Weights of a small transformer language model.
Size: 13 layers, width 64, MLP 256 GELU, vocabulary 8192, 1.7M parameters.
Training: a variant of Adam for these matrices, 156M tokens, 4755 steps.
Each number is 128 + 32 x the weight over its row's rms, rounded and kept within 0 to 255. Layers, rows and columns count from 0. Numbers have three digits each. The size before them is the row's rms in percent of the matrix's.

# layer 2 MLP down (transposed), 256x64, rms 0.048, rows 149-255, columns 0-63
115:117190133108086148107147088226119159161076109137128144127100136096118051126114105120099091128141136142186078058152105111128156157158173156135163185101137133094134077167153145133107142120137134
117:098181109136117127139103113124128120149153153135116062090131119149163073136064121116116147117112187148187064179118158136183145119149113122168120202155148049082107130089109126123171146118154089
148:108158111127096127102116181188133077136139160121145112128121149122105078108153157133066148138163094114144157104170141067166111089167080140127136119176149094178103103150142128048143141184060161
173:132124161119147129073074162094165133139136125078090150105081154163112101098128112181117135121124224105156168151123188115128177119045106136155119128127086161051115155118140123156112126151124093
079:071080129064099157114089179221139129059189126148157135168128106085129146149122135106142154133154095113124112115141094139191086136141162140112105118086166103131102157183136146074134163125111114
142:064114157153184150186131160134135125057173124156158114180124163098043160120167107177126176092110167124108101084125110188106083112112128088124133140096103115141120139120136153134071136112117165
098:124136089126108125071116101148078118086093108156142111129144151075159170188109157165119100178132135114133128104153173122111123169169113107063107135123222143064117120100164104176108188159127116
131:141090172125120080079148137127154142184160120054104137097093166144119113141131081178064088156133135126120135121178111102112120126094167100148144196185156109137073128137125178126071147097177135
143:143118155169119155098093115108131180153119125082121107130131135154089159121124142130146143116120152130076130125075154117163122176173165088149140176104121060151224121100056115056137095101177134
116:134076159135125092125120147094135187123112167140134192124114113165150177144168150112129164159063149127069082101134172110116029115161136097111148157102129159116115171120112077161123096155074145
139:112106136085113116160110080147127135069168124123156117112156167063145109158155121181203136100125094095095093168138098099082191092105130111151129163181137151137160124076129160169171097114077114
092:134170110094118092074121101133124119149175110118157168157125104133197143143122177166099125158130159138129124136136136063102059127099115115096185073130137098161117114135095027142188133167147153
087:091152085105108120100125158223124114143139185129110140065142141136137111165082113114161083121173135070093125096073102117153149141149135123100137157165110094105146188146155206071130117114102136
045:133140125116128110141070165102133173134117188194109173129133152134156175098158044154111135109124104137126048084082151137087154100078184148123134119096153130125147089117113127080195102134129105
132:127124131129063137133157144086087090180075140157164176110136069121118138099096115097118163137070159183115098098154163183137114178071174137122081127130114144129086138185148126075135131137179118
115:150141110150138094148121152132092115118170139153115164209140092163128118103076169085144144144178139136123056122177142081082082142095137126100110096112109130156172155098128064126097184092192148
093:107172078081049126118128136143134114074100155088125139130146150150181145124164135120144134093146152103086113150164138132151155198159173098175125181117145139069071149121108134093144067079137086
080:173115187139147145203061110111117090098071173156111152113131159102188107152104103162110149113138143114104092151102167123150127127159129138127117027142180149101112114101087122109163096135159089
006:139113123088112145100092101088127088112101148102127118095098105106145130109077110105060096113110127118088114134091126122146193109061084156145057071115150086096139079100148079098146139179065123
005:081078174103165095153134093098113115059132083131115107071112115154146071099077118119137143150129124199098124079120074116102137156142169127105058136101080171095143139084130137133146099080110129
093:167151165060120135135135155027140095166175120127138078148084126187112113145102104094087141126107113140138140118100148129195118118162150121131051118182091170111170156095132175113132131127137104
098:145147100169144136149060125115113097113097166100167068143078098171158129133147126107146102072095149177079097121176126084137118133083146143160175078187122123143055105168159138110117134170133163
124:153094123133064118165143146123173191112127155087209156178105158090136134131164143145104118142130146156176087094133124171143112116121152099050112063103118138167127079082111142124129088160083151
089:139148111111053125091080146107175135074083126127093151092168115083200210172088142117096136159096081137137125108163092123175144117167148101137144128143094126143176119096112128197132119136138134
126:101127099085111098142093141096181133108165088109158150129155153104118146159122094083080138153200055095100136121116168203179148166118080133141144128113174082137130143101141172105140108123190093
086:140142123166148170128088152158118104146088151124116197129148128081160071137142061154139163137121155133153137197112137135105116139113192115111073065124106177124108072120076112123142106086186083
005:175088130117169156139125105103145128126092133243181145131165159128179129098148164141118189161148129150132155140140193116106154122123099133189127087122091109198176128102104139089143148148101126
120:151124091093085125125172164138112129143138150127118111107104174124140129078131150163224113173138097121071129118139130085200193101119128091070130159094164171105116148161109067094131112092150106
087:158127118075162159132147091099158152114121213107108165065146196102117170050158091110140146093120118109073118145098148115175176138183131084123140127173139141127081127109131103125138108086137096
075:151152132116126137113127203137107163138102052117128132148111089138158161087142142142152134163152028106101140095142126118122075095199156155143136170141125105139136139097091108169081198109128075
087:123067105129088149155040204184112174059174157141116123122101067145124122108155148119106167156160142121063105138145122145149130095146093131117122102088117106148144113158192127107153148098143155
116:151101116098109172148099111118175105071085158178152156131123143168174139073159105104109176104106115088095082141107140139199092116154148173106111150086124071147126135195115126096148135099100189
136:096114086069174136143085129160195152104134120144122120135129155150111171078107159090073132104129072144163114105092136098136134103181186085173158097143143123202180119104112165126125095090125170
006:178096132097153137144115141102142151124066116204141158091160144106180101160148124088104214116139126159120155145144132115116136130146110143106093079104083066136167118092160095074124112184077088
115:178138156132126105130115139061144177102094171113106135112058136162053072131110115133053137089183156110134110119182132158124133105110104129168124153126156142174182145091077137156124115151082156
065:122131077067083086140152211145126107109087134105151113124172108107163116177111179073155150118171114100115139116130081148154143172162123089146161088088200124110111112181093113083148145138108147
089:070154156102078102162105113125129144098094204192090128129158145102179097114143130135126122150122096104109129134144082157158086113170227107121153135125136090122073129154080128168118168078098132
006:136073142150142073187184116159151156114105123143144146124156099155134077180149146091150139161119156132139161129122122122047082172172210178106123154099130114167179129150143156119155104106145080
125:154125155134143130138118130159132136033123151163116162145108092107131116149162145089102107149086188114084099152166120136113167161082161058122105094137062146114139097180140166202096157089101128
111:141114140038113143102136103183125151117113072095125146172157202183139134142143106137098131185139055095175120154097098168135144138138158087095122122094124114195104143111106140076155132102152102
093:107128102096038202137168177128132142123135120120149148126133143131148116134100098126106104139135066145063123178137154121153154166121086097057131127129152142077102187138123171064136093172145090
110:155146142137119158077111200084167087103145058151119090094080083114150139097056170140139114143144089144156169180129147136118101175120133119161118129125106125105183165115166103143113171100160071
137:103153145145199123158124167131122134134141070136099065113103071153119152155121113117122101159122110107137185102103160178173105108142108082183169086128089107094137165103070119123189165169075120
069:163080188158182108146101153115176149084107194114157135158150184106122061127134065106117130063120144092183142126171097112120133069145131123088047114119145124159162119130126124109135132133121141
127:167209125119107167097134119188208170069091114107062108085145093114147120113128163141091116172066163120112137146153131103128089129102175115096142127130137165092095111173153119155118115087154135
005:154160136132105173083103101137153115135178157126102133205103157114085175093156103165108073119100154112150124156097191138166153090035082131172153130153129130151095140161112079128136161116153150
094:126090134130154088075071158133137055082122138102139160155164099164138144098151111114111237154136116125140123140204135102103119076153130170105152113129121119142119137079163111202150129101105113
059:136129123139099128170079172108166141105201117133198183125147115117165146093110192071176167121096124123102074056138116137102188139148109128159147113075134124148100116104114141108098164097109090
158:047065154181162139144147150160154121090102121163073120122118137118066174102174140173167142106110150155132107115127083101086135148086097163106174125108130130138179184114063131167122132095123112
090:176149092183178114119063129133156156085115142129125140138115159100151100106130136089059135162191137081145107111125115158109157141152205092143042098131142124125161099067133129136179149094116125
006:143084075150112157111087121204193138123105121164134158146125070188064132133174135137090097137078119096130130146087142126097119115071125158186161126098153093177159085167147109141142154116108103
095:047165158119123121139103153155169155070132142107086167128094135109122124115129135170126127061144099099107175087110141138129140157193158129061192131087125123147180185053116116120105139145124135
085:115156131121114120127135197107083176113139126146083178150167076128069083187086138144119170148125151166090106071115121181107123146103096145096112149084107146137135092099080147168200129097144166
004:144082176106220151113118132116154148096080120174153159102149108160143109175127169138115194111135152170093167156134124122126124159111159120085086163124096080120213146132119122139119126111050137
006:142155059141146155082094083125178086147152132131112138188126124128084157094110164143089050124086133063135135154099174116135130083042081141178137123150146112125142127182101123153122147126117117
112:134176017111094136108111133145123122123098145118098140145182137145162121144073129141119116183139133084125127124155187143080140153160159073080074111106178071108115159105086151111161146157156153
005:158059130148125165159162146150099155147049159187143110077153099167173133113154115088102159130158102111169101153139137124116155177179086149156119118138099123175185101099161175115149111160093088
006:143127075101159132113130075094169091081162074196117128175116140129148152110084174124130083161088167139126175136128188134150145098093110140205085152113136094120135167167089159166097163138127132
133:106153060118119099096089105096143125083119135106139102065132090134122081173120198151187120129147122154125183173155110151121049116150098132147118127170172174115190134124101151093148148106151083
125:145193105152074084120087184115116118111140141075150172169116165152110158109124081155144113163119144101119075129136136163097151057086153159138069167142175137096105109162132157120124090148058147
078:147165166100166110162152081128148121102118093068138098183119138123094105194066121088096099131146108073133111150136175118159121105150169058139159137134078199143108166111145113132075152163136149
136:118090127142116110088126132171116122124081147132142217163155109132142113144129141117125132091157099103163111083179079099112126114212148129101103095101161194156126119134241135093118104122111123
108:074090146064080181136104180218092122127162151136082178147114112113135125145122091112086163138122044100070129115123161117151161077181163108120116140143144144170106147110141125123128141140154137
054:075159148057155138101052180113099130095141134139172123119114131131110138076138089154090140180124115130120149121153189148133134126124138093177144132070122057146109125082156206135127153077106152
004:137114084121149149105113096113134098064189119103081109135084114150082145090098137135114056119059137124122114085077164119170145083028098132178099158137136127097090110158146120142130112133135141
080:092132176126121097114114136087132155066081136192160160144154159102090106055111085070159132138110114095142174087144163192199120108148121136140132108182103113130188121122137119073132134124111153
098:108186103098139127169074119134172133107147185166130152141132102067177137125135165149164138101156175084098143068121110123135129083115120117125210155128138029132137089094107081107122125129127150
087:139136132200148098130132184053091131085133128145139152150167201102164094156112136169103124121106075118156115117157104154101116104150123097136150109050102103201163171128131115108098066123148137
128:128127098083094175132122139124140088100103135090192170116129095146059118123084182181098124107109090116142128128154141152178141117196179161117108115167172076119102153117134124055187116103148118
093:142153153108161140167160107087131166096154126099135120055189109158106134146162087140066137131091122101066128117124120156101080123103160101098159072123104171171100170115172161146136171180125069
121:118155208076118091154058110127136140134106122112147116153165163124094142046105130169138182109075089126110136111088120154146143116171161105166133168175173147131116123108139098075106195106106122
073:062131129092152079117096169125095099116105147118104177162167127169145157097116087110117153139144144142129141171108117147157136124195173123195071128139178151150098075077145136117116089087071178
006:148076137096165191120091150148145128101116132236158121090134138135167107107150125136097182119138112154121113145121164132130160124071082129153108080095071087136178110092133093085168137144070115
069:081129197099149148135116130119199186080116114106112164130187148136106072127147103141073111143114111097126123068130096086201153107119193108096166119097111117082139138123158179140121156101150124
106:185208105097112106150180147134114191133117174110080125100093128120172162105075140111126152118121175146132086035099155147151113125116132077085099138069108165146120165131138111143103149147122161
109:066119110164097188029113130139096114108095106134161113130147139137119112110110108138131099106144147168136087134114121185070133133145118170140096183127174160075163108168164123146085137095207122
121:112136116080084102153147185167133180126143164066143205131108137108130101171164180168119137142072180097162086111139050098118106146146110139086111096086091124135166108151138145106138161133094133
142:104118125128144111127111081146127038088148173152134058107127142092072097182115153146160151101179111166152123101113102128109164103124129150142134133145135144108197107093198111062116152131167180
104:077092162152127083127080126179121130150129132128120118076171096167116134095122109130082103103182094130138151116171129149138085101190141145117123161197113141050136137137123157118077226124114130
053:148102162160111109166111149096145104165085123162156127136179158078086056135191135125102146162128151111087136126152162101069150089144159133103168084099227132116091112125176134121089127141137102
093:126101142094158150108073143149134137118077136143083187100070162142120085095175105102104119152114100150092115128114136129133124169157102191136212132134119087100123173132114207150071126112080165
102:093074176124058100079154069146103141153092140120119145097144110139145139158106146173119128129125127152071205202148134152131166119125137168067107133127155121138135101140082062170160117140141082
115:169117138159093177120085125078109153095138118099171127112139088148206127118127124124066177149099145094152117097154128100131100060163125116135153103149146202145096108124165167059173083106127152
103:116123091073108113146081105131141080087156100093125169138162130087159167144164161171150105093116108144136088132117116165154046081156132133086167075097162136170112164180174148120122103165172159
126:138103131138118094115158136149214151144099043173088079092109129097135113138110157109154138085105111138110134127137167173128119137148110166186146057130097146114167205119075108111173139101123163
083:108158135132126170092094165121109085158084136168056092118124140147120061095112095109145126104127183076140089149097119162101156128103173100155064171118145141111101108129157164129207142113165180
111:142069088041122144112159127160144153121125116162099149141082145120126064102113192104170106165155142138172152126129101046146131168101105174107147092104116167149131153098109112140209140119122104
087:073107136150111101135149149083106146176216178170102101118133093149112068182136100156097143106122092102110094127065145123140174131128151126150168101167150143124134136178034154120143133104105134
122:126124129141158119064124111079112112155133158144123085116123154119132118133135171169089129169113117108133104134125157149111178214117054148148166080133128136070169185100025135105125150116104160
147:141187198116105156103122144107088068135190135143136112164149138166141119143113171188155167139159124128119079098155098144037097124083126083154133148130107097074176167109085126128105137119094125
097:139076108056113143187146187130099150064136123189116156104126178150123095182155110143142106077147146112163105069112069147102182115068125101128136120103162128151129126147168111089104147120165128
136:120076093137111099167082107134092162138139071148064088170215086130177112072134113133131132141179156149146126119098120126087165099070173171126157098132117128093108182166115140121132175135130132
101:148188118049083107170161093112132130124081141126063154109187143101070115148123103109124139111085128126148163070128140106173158110169134116088181152097135095103163138173200149131134138149098127
095:136113109130142128144142134129140151156103161123082124132129192103159106110160124102060135141162122156151077137120130108150188148126179162125091101170121050119181091080156128104156150111016123
094:140117161126178132108111142138143155068113178082192179172134121203173133113079121159176140172123069129115143124132116080158089096080104168102109120083094166119096125094122106113083102149149133
012:108121141073137073158123086146153107043146156154057143104111085143119107101132151132150123148064170132128106125096101129088172115156190145114128154074162159097112094139075163180142147092152148
141:139151106147139167148119101093012057137113131115160128162143133138109117137094182101113150138195125075150125116129124164133115168131137096153124110165136146178088136118094114056147095133138199
118:135114102105151158086094162122137099089096134105116191136163092111136130129150139163131132128118159123066101189059095174119044098109203115125140150118130221162102133142141146159103118141107125
005:187101152126165151161149117149198132132130171193116150078144132138145149130130124126086109122116126098132156190137135141086178163134111182164143086156131147125200107148177148123209095179121097
162:109042211059088151126181137095123105149140130146122128169095132148131069110185120079103125136103073125085111152143134142092115178149145151133144104186133126129145119144168137098172106162086109
101:102128129107104066182127061175115123113138159119159106135128113110085112115198146143076122100129163122181101178118107092184134099132196111133082103143186146086065125115172148124137141141136175
061:140148133091112153092058176079150124079155078161136125176133150125131163122097081144076159140134117108082126161180032126176145132151192134142120124111134147185126109110170119104116101152102101
144:101054105085177145134126173165087154131080138131109094120132174076121122137158058137138114158117166098095151136145160136108154077185099158136179143121171139043143116156164140106140149121086104
106:149171115086159111098120135176073088099195107094167137183110185136104081121137126129123160140153095163124137117164069048155191145144146085158102117148147130132097117096130139144087121122082177
122:130152109104052104175114113118101186143202125132086131133172130141090147158179092084105107142107046110140114118146141152123151121128089130135153112103189077063147106115161149112162187158138132
079:157106162114094122090048110105099198077147134165082162109104117158108182143160175170125163133150085144124138117201093107180074088146145101093146118155175122091097150137124118121130137094110141
097:137162099146109117050162150105138099125145090095152162074150122188161196131133170102132102164098150174102075160164078120112164171133148100156135125079120106112073076158166145094137134091127131
# layer 2 MLP up, 256x64, rms 0.0927, rows 150-255, columns 0-63
132:079117141106144138064147086087102099180118112123152133089039141159086118127152169113145094153161135199110127123064153129096170187114194125129102115120095152122138141161115118129094109101168170
117:141131125125171108141130099128089092166120102172139085154159110095127162146080167141166141080141190159099109136122138157159135070111044056144149147144153097126189103131089179124158125091150176
146:125151125112210108083114130132061061151141128108102110112118114109127135145100091149139078118143176153137205166126133116134162116082076143131120199139180138091156153131123093122154109137144045
097:080126126134154143130150115095076147165109155181107030134147138030089166138080131082144146144136168139121133155099144141089106124095167126095139085166143090169165163093110147165159125143143122
121:124133107084159114087143096097095134141158130125173136141070140179089104125065118137109125079134167174131129161088103138145132112063123105197061170121159099121178119113166175187120125100177135
088:169156119090084111102150102082069158150201103144130099111133136111147134152115099191136166113197092137105094093089154135108153140123152122103163166112057135163127095140127138198163126083177155
126:126154116080155129168134083159094112153139079113077081127140054159142093160131090129170096179114116137110136064115165111156096169092098186174100150171121159079100174116080129133131144170130136
121:127167095164124137132142077091133123152052117136185137111109114177098136132098129096121077107060155145159167119118159133158106143150091150130122182139181100139181127078072140151205124088165122
128:103115062134142128048182146156121198148096176185183136104096141119088129113143153137142094127168132123138111113119127161088125133100064051134132103170118113155158133105119152094056118143150121
139:105105155134133123156126052085091102131126120167130095139184114060160172149153106133149126147132184112128165094123116112117113159084057148116147154191124195125159152106113089088198094147100127
114:095143106136124082103183087064130175141102180173138144156088115177137147114139088140140098153189126122185116150130081113158168084100110157116125102178083061143112112121097169118091087136162100
103:135089174114119153125122052189117160206063149143054064114134099119104096123112168127089121085150143127161145116100184129111154186131102141113146100111104096110128103134157134178102127173120132
060:165120132129136104106113099183111048117094099105158080141070103110127112128073159100146134107126118163083141203210134128133152119189123121079107145115102119111080169112143123143060137169117115
128:113130142085179090176158087195123156169149178136125092130150127091136133160135129145114111113078156131127141097135147102147102071120081099172167136133166068067130061124134169138169141154157065
117:103157115141186156118153121087071122173117129148130166149128062137104130158140089137164099179107170109130098100143102178199055154079080154109117095149077122091131102126092155113122160120144080
103:128081110112148100186142084124130128185074155118133080149121119112085138142136098083083125126131136138100113141187084115100104152145104111073137112142201135085134110145135136159215156189124068
093:148104127169133102104113169124097157125139116128156091121071142081140093092073153096144133086079108206084141206150153113094080147105111124114107138112172143202119133142091114135091088181162119
008:091136137121137108163082185095174169114168067121084157137193135128118146128111131122092127133122148114111102118176073123164131077240138101145146168164130177150098151146146123161097099097148114
009:109121090140096069127113110167104105098111124073125073153122096085052096102090113142103099115086098088102109110084110132093098115113091137095086094085118093149132111103132067100055091091100116
090:152123128153105087112149132202161144160048114071129106142044100085162118060177166135168102096128118163179124140140108147090166090120107078103135112113119127139130100132161118119156173113138166
118:089164098148150113114214102128084150178125177087132152082117132103120111104136074126106123100140134105184178165136124135079122188128126112193131139149111106154061088103057132167116144123144106
110:108168143149108061112169115102074075136152131115143113127155032161133125135129121167197164147158125140135150095105154092138103145085124156105151193098067124093083172139116111165152162156124148
099:109132098150142093086107134101073109117110172106121140104091108112141128103108197094173117130182107166178147161088114150127139133134092147101131167123169106145165118091110124157097180176159016
107:163102096106158100130147084079209140108089118108136112125079123130106134111154121032149084182201122132127131169105150127147095178114085186121162151152120099181111145082127147132156114144136124
102:107132103166174153081143132137135143156099173132125064126111163112145088159088128066106144140105136144122152167153200129068073160135086123142109131151176189100146105128083118079085105142152067
008:162139138122101146135084139171149179073148147103117200167134120178154102107161143156120155165122110098126126117152118155131151172126213151135162119072217134153169123135078127118122132066100159
101:112120174162111169150148039061170126105052151113147077144124104146099115155148105099134120122164176087131156104135104143112104130140097153137141178108114195163141086134099098192174156142126137
105:107136151200177156144144114125137156073078087144106095134062101123159119152151138142133121117153149141119128078098150140129124163107061134032166132119103182166161155110145120205136123150109160
091:120149058137142154117130091125059118162141139103126117148126095112133083096184138131115150145166067181121111098093164095153139046137125170118090141183131073172125158144103131124179119133168066
098:126101097134128131082135110067091112143114128115130158124141113072095178084142123165137060180096213139114120201135135206099099148084119107099144128148146191095112126109133128147126148126187136
103:060161101117157092108168124156100137085097143113131184090111085126089097154139133136185116121164144147178084178096199106132097088121083176119091206148114127137108113159118116175136132093147124
114:088105086153166141102131146151171140168106141166140086117077100109132157109090207120104080146177102182105160169062158117147108162103112133112150151162138161131133181113075117160113121150148057
007:159149128127146152115160119117128158047158103122069186182171180199118124107160181131122113169155110122131119159127133162132158141124186135168135090097218140095100110122107133139135152118089174
107:126084088115184145062139118117080111161139124155122113164106154149145122150077227099121132123132222124136113126066127146164158125110087125104125154115101193188132132119136164093115111121158114
092:133100204086157076164134053072137126155089164121187125125162110142064157178128148124106096171090169124111138176134120154160126144098096114077154130119074138088123073138157112155131142134142125
102:088142137164156103157099111111138099132138151225125122108094103143159093175107161136104094128164108117165116142071188087103126156061091141087087137135116165082156140160097169136109164103186148
006:182140156136090176104124152194109105075132178105159150148137152148100158131117100133091154183148081099150103155158171197161160133134084156147138096083129138178180158156158115162116129080109168
131:112101129109154048130121117147072110141189154134109148109105077113167102114124152100157061080128164101180174173150167146113122141119098102171126112149173122069170119119119167198140128161168119
109:121104120111150139147163095183150122204056076134141156131130113157141142135116153090071099158187082099156131130055127121146122137088096123114085155138172147128108131119097103150172112201176092
107:130150155121125084114135058190086091170107174111093101167145089110086143119150093092115114161119196136091116131119108143159133139102134099209152162136093132056146066129137149156140128161142173
104:167097189123093073134189137085150169201178139134167136131081116120106111120141106137083104101072125131133106135114122101118141083107120123143113139166162101067134097191127165124101106202173129
127:124121179169147116149154132102127098170079071170165062140138074076053136117123082136145126090140157171187152123083163130113109136105098103149157127143095161098107156118092115116181187156132134
097:164111144135183173084128119120132103155168155149106067184079119159108120134025152091159116119116151190155140117064124169110155173132095126137081130104126136121158119136063116127163091125152146
117:127183119108125071098187109145086086159137117098174159079120112096124195056168131114118179114119170155132118141051106091136165070096124125174106145114149085133133123160144161130146153113149161
005:135084126100089152103079117097118181135106116140164168076085092147207117095149122115149181068142125133138102078169134083139112157105150108106170158135172111081159110141065171086129143128145086
107:161062138070160133122145099116100047176089151090126145115150143168132102143167169100122126111158109166163114114128102082060066094151092135125166137160146105121161186116136153165110081121171129
077:135149125119130120125132110087139101164110112130170114088166186091238107055112121097101143116117135144117110119099158174050105147064135173114122107151123114091118174172149156143158072128126126
121:077068108162111134088159117156136098134134128147114107116102162104131130099131151156198062117053141199164139150116101088106112118098110130105126152135167172102197116160098129198155081130132101
095:101105082130175133080119115144152134146142101134136027135105102112130068143155111091151100113156170100187125155105176131097119167155099185167098148136173144090131121175096138140138063089148090
011:166115160106078165133086173124159128106158157147132228113152142177208133160128104102107179139152147119143128123193118138167169118181165135148163122124161140188140173151106158146147152105146136
092:132117166092123088083174105131118102125139126223162137090089126129087090105107151082135120082109103108183140167137170151139135125157083143137140219157169053132133136116125110130121142139140190
105:127122107134103095147165116169149089149093109081137150045064125168099190065106198109126142112176113175130138130169090121113140161102132136092105172151138047116135146148129118171117120158136141
007:117127104130103085109133102115086124076125130133063133170132114152083077099122138104104097122120107117130084118082076129078137137107126110127093061068199077158074097107098069094111124101078121
012:136132171101114161174093174127167183158154150156147179115141128159189158137157126121146184135149155154157130113194114130181167141177164129134181177158126170174158139169116178132165157105162112
106:140141158097123077181159053134120116154126172148137072085129115123123169112118119122114127112145155172118074145150077111118145123094102130167180131124079052119118063101171096157118131145178192
009:128103089085091114127072106122132077038108087094113141106117132099089068114083116124077105142078105079080135106127097129111133078137125106105107083085084118124083140118092109131061119095106121
012:118131165109074129144063182161137194136134179120113152148136080148144170094165119133101158126115101117130063106171104140139144155136165142124169149091146149182200110156112108105157111042119106
116:127058110141132077135178111154187120156140138105126120113088156059170106167148139102078132076069152152126098148131118123136149072071105105146137183130173128115178097179164121175140113157148144
116:149115162145131121104125095187099114130125104073074096122104046086164081081135120086152134120167175192168116144133174136105163111119110124148109138186164129128122129167063109179102091124157153
089:142097081183204206134141121111144109144055080138159093121105097142173141124141163145114096109139115104142123093110178129130098151093146134138067163163140116147143134135135156023153114101129144
113:161147169122162116139168111102141128159073158083136086128183101146093109175137088142126098182112114148144104097139157084082043061107112125138129171111097172080152109144101114120118167175175128
097:150112116109100154052169056169124110182056174119151105138132074103095077115147151112076125121136077151149121128105140121129125105155098131131110164182139115155073092168164171093112175126146136
076:123137114135133144103138127074167104148119205140087138167132103095107135156133138115129115203173156146106096097096157076110092126143136092070165127118096065159143188152129149189142111206132099
006:081102150109056083130079183143129141143121139106136104119125060106146176121095107101081141076101128129128064088167091130145105120157098121095128153142085124193170128146128085096102088090150074
126:085082152179102090181179126121113119125157157159158119155140092164151106095123103139172111101099142132136187060158186141140090147072121123115101180162114106077180125121117131155171131170123070
102:090115076086107127103147135121068070157117164168166125143103186175105152158132170127131151158135132147146134204098106137125107148093071166121090217147090101119129119105123176110079111138162130
096:113092154098135116162107101101087143140183123181095080102124147096167116114071171112190094115078163161134155158087184134164110143105075125073162164086147151105132141139129101085165073116154124
104:121108113148155076159162139154075136146132164114085124145114107100153118113166081154175133114104158153153104105141126101085071097088078077125125184105041167142143099161116141184107164161084168
120:114122114156175131129148071185153114104141120167102073078064119196161141121073158118099113125142186129133066096111172139080110151132118153180137142093108161078170157128140192132111133126125151
118:094109125142139135157113067186071071157167133170114109152129073164138110084092151129178137155119158165129100166112131109161107123133075114170110204143156119081176171125096073144135136163159115
088:109095156101104080158121125150140145141154086191161127141131087082165162124147183150097137132122100170087119114128145113076089139110104104086171155150109087123187135076129128178161115204095065
010:129111114108097114125098092122128146040137092080086191156158135153107071095119137123096123146104109090111118113126097120103143122139171125098111077078207107116102112101060111101071138079084144
078:111100145170197124168202103097126110144184139133120082136113091137166083101086136136117123161132085098156121154129186145103091183123118041104116147111121093130099115156148175122076097128180125
119:099166042100169117079174131127055130129123142205120135132148132100139165150108155143128129144152114103154148099063167146113111096085099111116108152170127119140137090098107181074073134111187135
111:130109151117137053180136120155156127180109133102154122127111109151112139147148075114138109128067151109174122064119116101132125066087068133174136140174158123077171096125098066173165132179154095
117:092126091102142125099145120113170106170064108172090116138157126042127143123134118169078100045187155150161133132086159066112175132083116100134147131158142130137157176148070112139153112131119113
141:089063137195147075104175125136104218192126171131154139126109124106127111094113120126092097111111155135196185172159119129128078100124105123144112125139124068059105120124129148137134121145175111
113:138084142153148129112142123137049113129170131208147087114133089177099122117103130084119121152142122132159119114123156095116090196092101153136069143130145186116128096115122178112055169171189134
066:146135138092199198152122126119086120101134137154191094124133106119229096088116092146128155124087141139115116131101152149142139167126145084097122225094145107128145128168126176155099109088148119
096:110118090099143170100121117109110123167106183067086138105115154098160106137171208125089166156105169124163123072094173120090135169112052143105087117136118116161111129123185180162143113160145104
110:117126155154106155136135085098115099182103061094106123105137088131083149183143131133193114158097140126134153125115151158089076120140093162068133146146068166127160185144071088123198139172111133
095:166123142098142141090172129111137072168166090135122115173061105109079076138150100139158153137109162195175089114122123128130141176101137079102118169091062163115155104145129083175093141142151174
113:080104082118195098113201135109042163133092145127171101111174109084101131135064153125129167113150115149085186156121177131158142160090120128108115102163124160183114137125104143150166128091139113
138:123143137099149081105179086176136124173081193114153080064119128113099111144149133105085148085104205131155152084138136128131162148135099098169095141124142108117120061154138120174202100097132136
094:097147103092155141064129090139154158147127132141120100184138127127130075182077130095141131146063123123178101197046172138075129181130099141129100185150109183141098148135114168116126108137132141
105:087156121113175092042156158176130131131165135162153112168148162079140168142115139116112085055098149186140159140079112087099137143111081131113114161144186120077137151124149189092111104113122131
097:123125135134181172117139065101114073081136135160164117073068077153110173131126143127183155140091091184108091138083091110110093192116153133083100106137116154091133133193113136170134135100129152
126:099156158149125097128177108101137123163078088149155106141170139106155095080143098119146061140108107150140113097116182059138103129098137144080164135183159140148129224131058106151135108147129165
116:081124111129118096152130136155124195145074150068118122143101130144153165118081147135118087146158159108174139147140172080089128089121125131096110172143081104179093114082154134143143127236158085
117:140105113143125086102132054109101154200179162094151084117093122175140151052105143138077106163106166130170152138080126182133125112102142118167168150151061124086080133121119121172141139141146146
121:112128131135166056061166111169073125140157147155203092089110183122073157102138142110153144126133137081128128154140076135156133162143118110167115181140154103141135060150128155156101098163152073
114:078153105135132074087203096123093101135147141116091139112094117092117131108114194122161152134143106128192168173063135104128135106077127163097107178118148097118142176136182197108120116162167140
106:151160078134141153147107107153106151142144108120110093111173146100102142195061103102166132117092188131120101086181183206066120115122077120135102172161159128100139075146115155097136109125149088
120:116161121084135113121140150107073118136145171150133102158189174137128152139079072169137133072119125145115168091094161120100182183083096110123139136195171105063122109109121138092141050148146125
018:164113127149055106137110143153122125116121092064187098136130158106071127143092068114085128121138098078114123103096159116138122111155062179076070099150098123083166139112166100114088083114098101
099:140117184118117067142126133137169116175178111138136134128063117101128142148125101102195113125085107179106090128077141063155111168117113124127152152120114126057164096172133090220144152142139107
109:054112121151162103133149135137100160147081125149129119123155092089123077151118168097139110108175145135162176205169169075105077114125111155165124071180100152205148138118099151117134102168123137
010:156151145111132159195117149142173170094176103125162190155179182155121125142139147151132172172134145134138147144177135150189180119211142148132147146159120183156133161161131178157105175117147141
138:139149144116122121092186080178113101187121168177148103109057123129050131154169121125179101128095111128146140156136170119129165119118108102194096157163169122106106104099095164113135072098144077
120:113144140147152058127196114154100119185122160110170121121117159106143140043143123168123129085168112153171138137092095104099103073111089076155123154114174058124131123140139196112148152168115113
077:113112115162129117118127124162146168160151083137137100099080075063156104054117155068140165138173156151182091134074147206161115148098111129104129159093070129131106118154087104107166124152139100
122:158120103141164095050147128133089113175086120092157100115094158166076137141122141135157100173161101124096126171071166082139138113130071123185128184173164159164119143093120112136164163093166090
105:165105104126174157154162071167130132153117094169154117148110062097180136093139105078119153098122165138198130116138156128151078126125113132058114106169102116106179137168093082151202112124098143
128:143171087094150090143132086092073117172168087136158082098113113126108126161137133072125059153125107140143155075128191140079139134085147164162169168141137174108128168126069128127140135151193152
083:134142100142116160063134101131148152129154135163162124094134130119058110124134163176115069128105135129156193078140150165114114152151087076147142152161069211156109134128142065103137181166144091
096:152092130166136044175102139205121146156116143154107087102159118116145092145115182083110173133084148125117129106130164049146095114107080170161121102152089147064148122122115153128142102187138129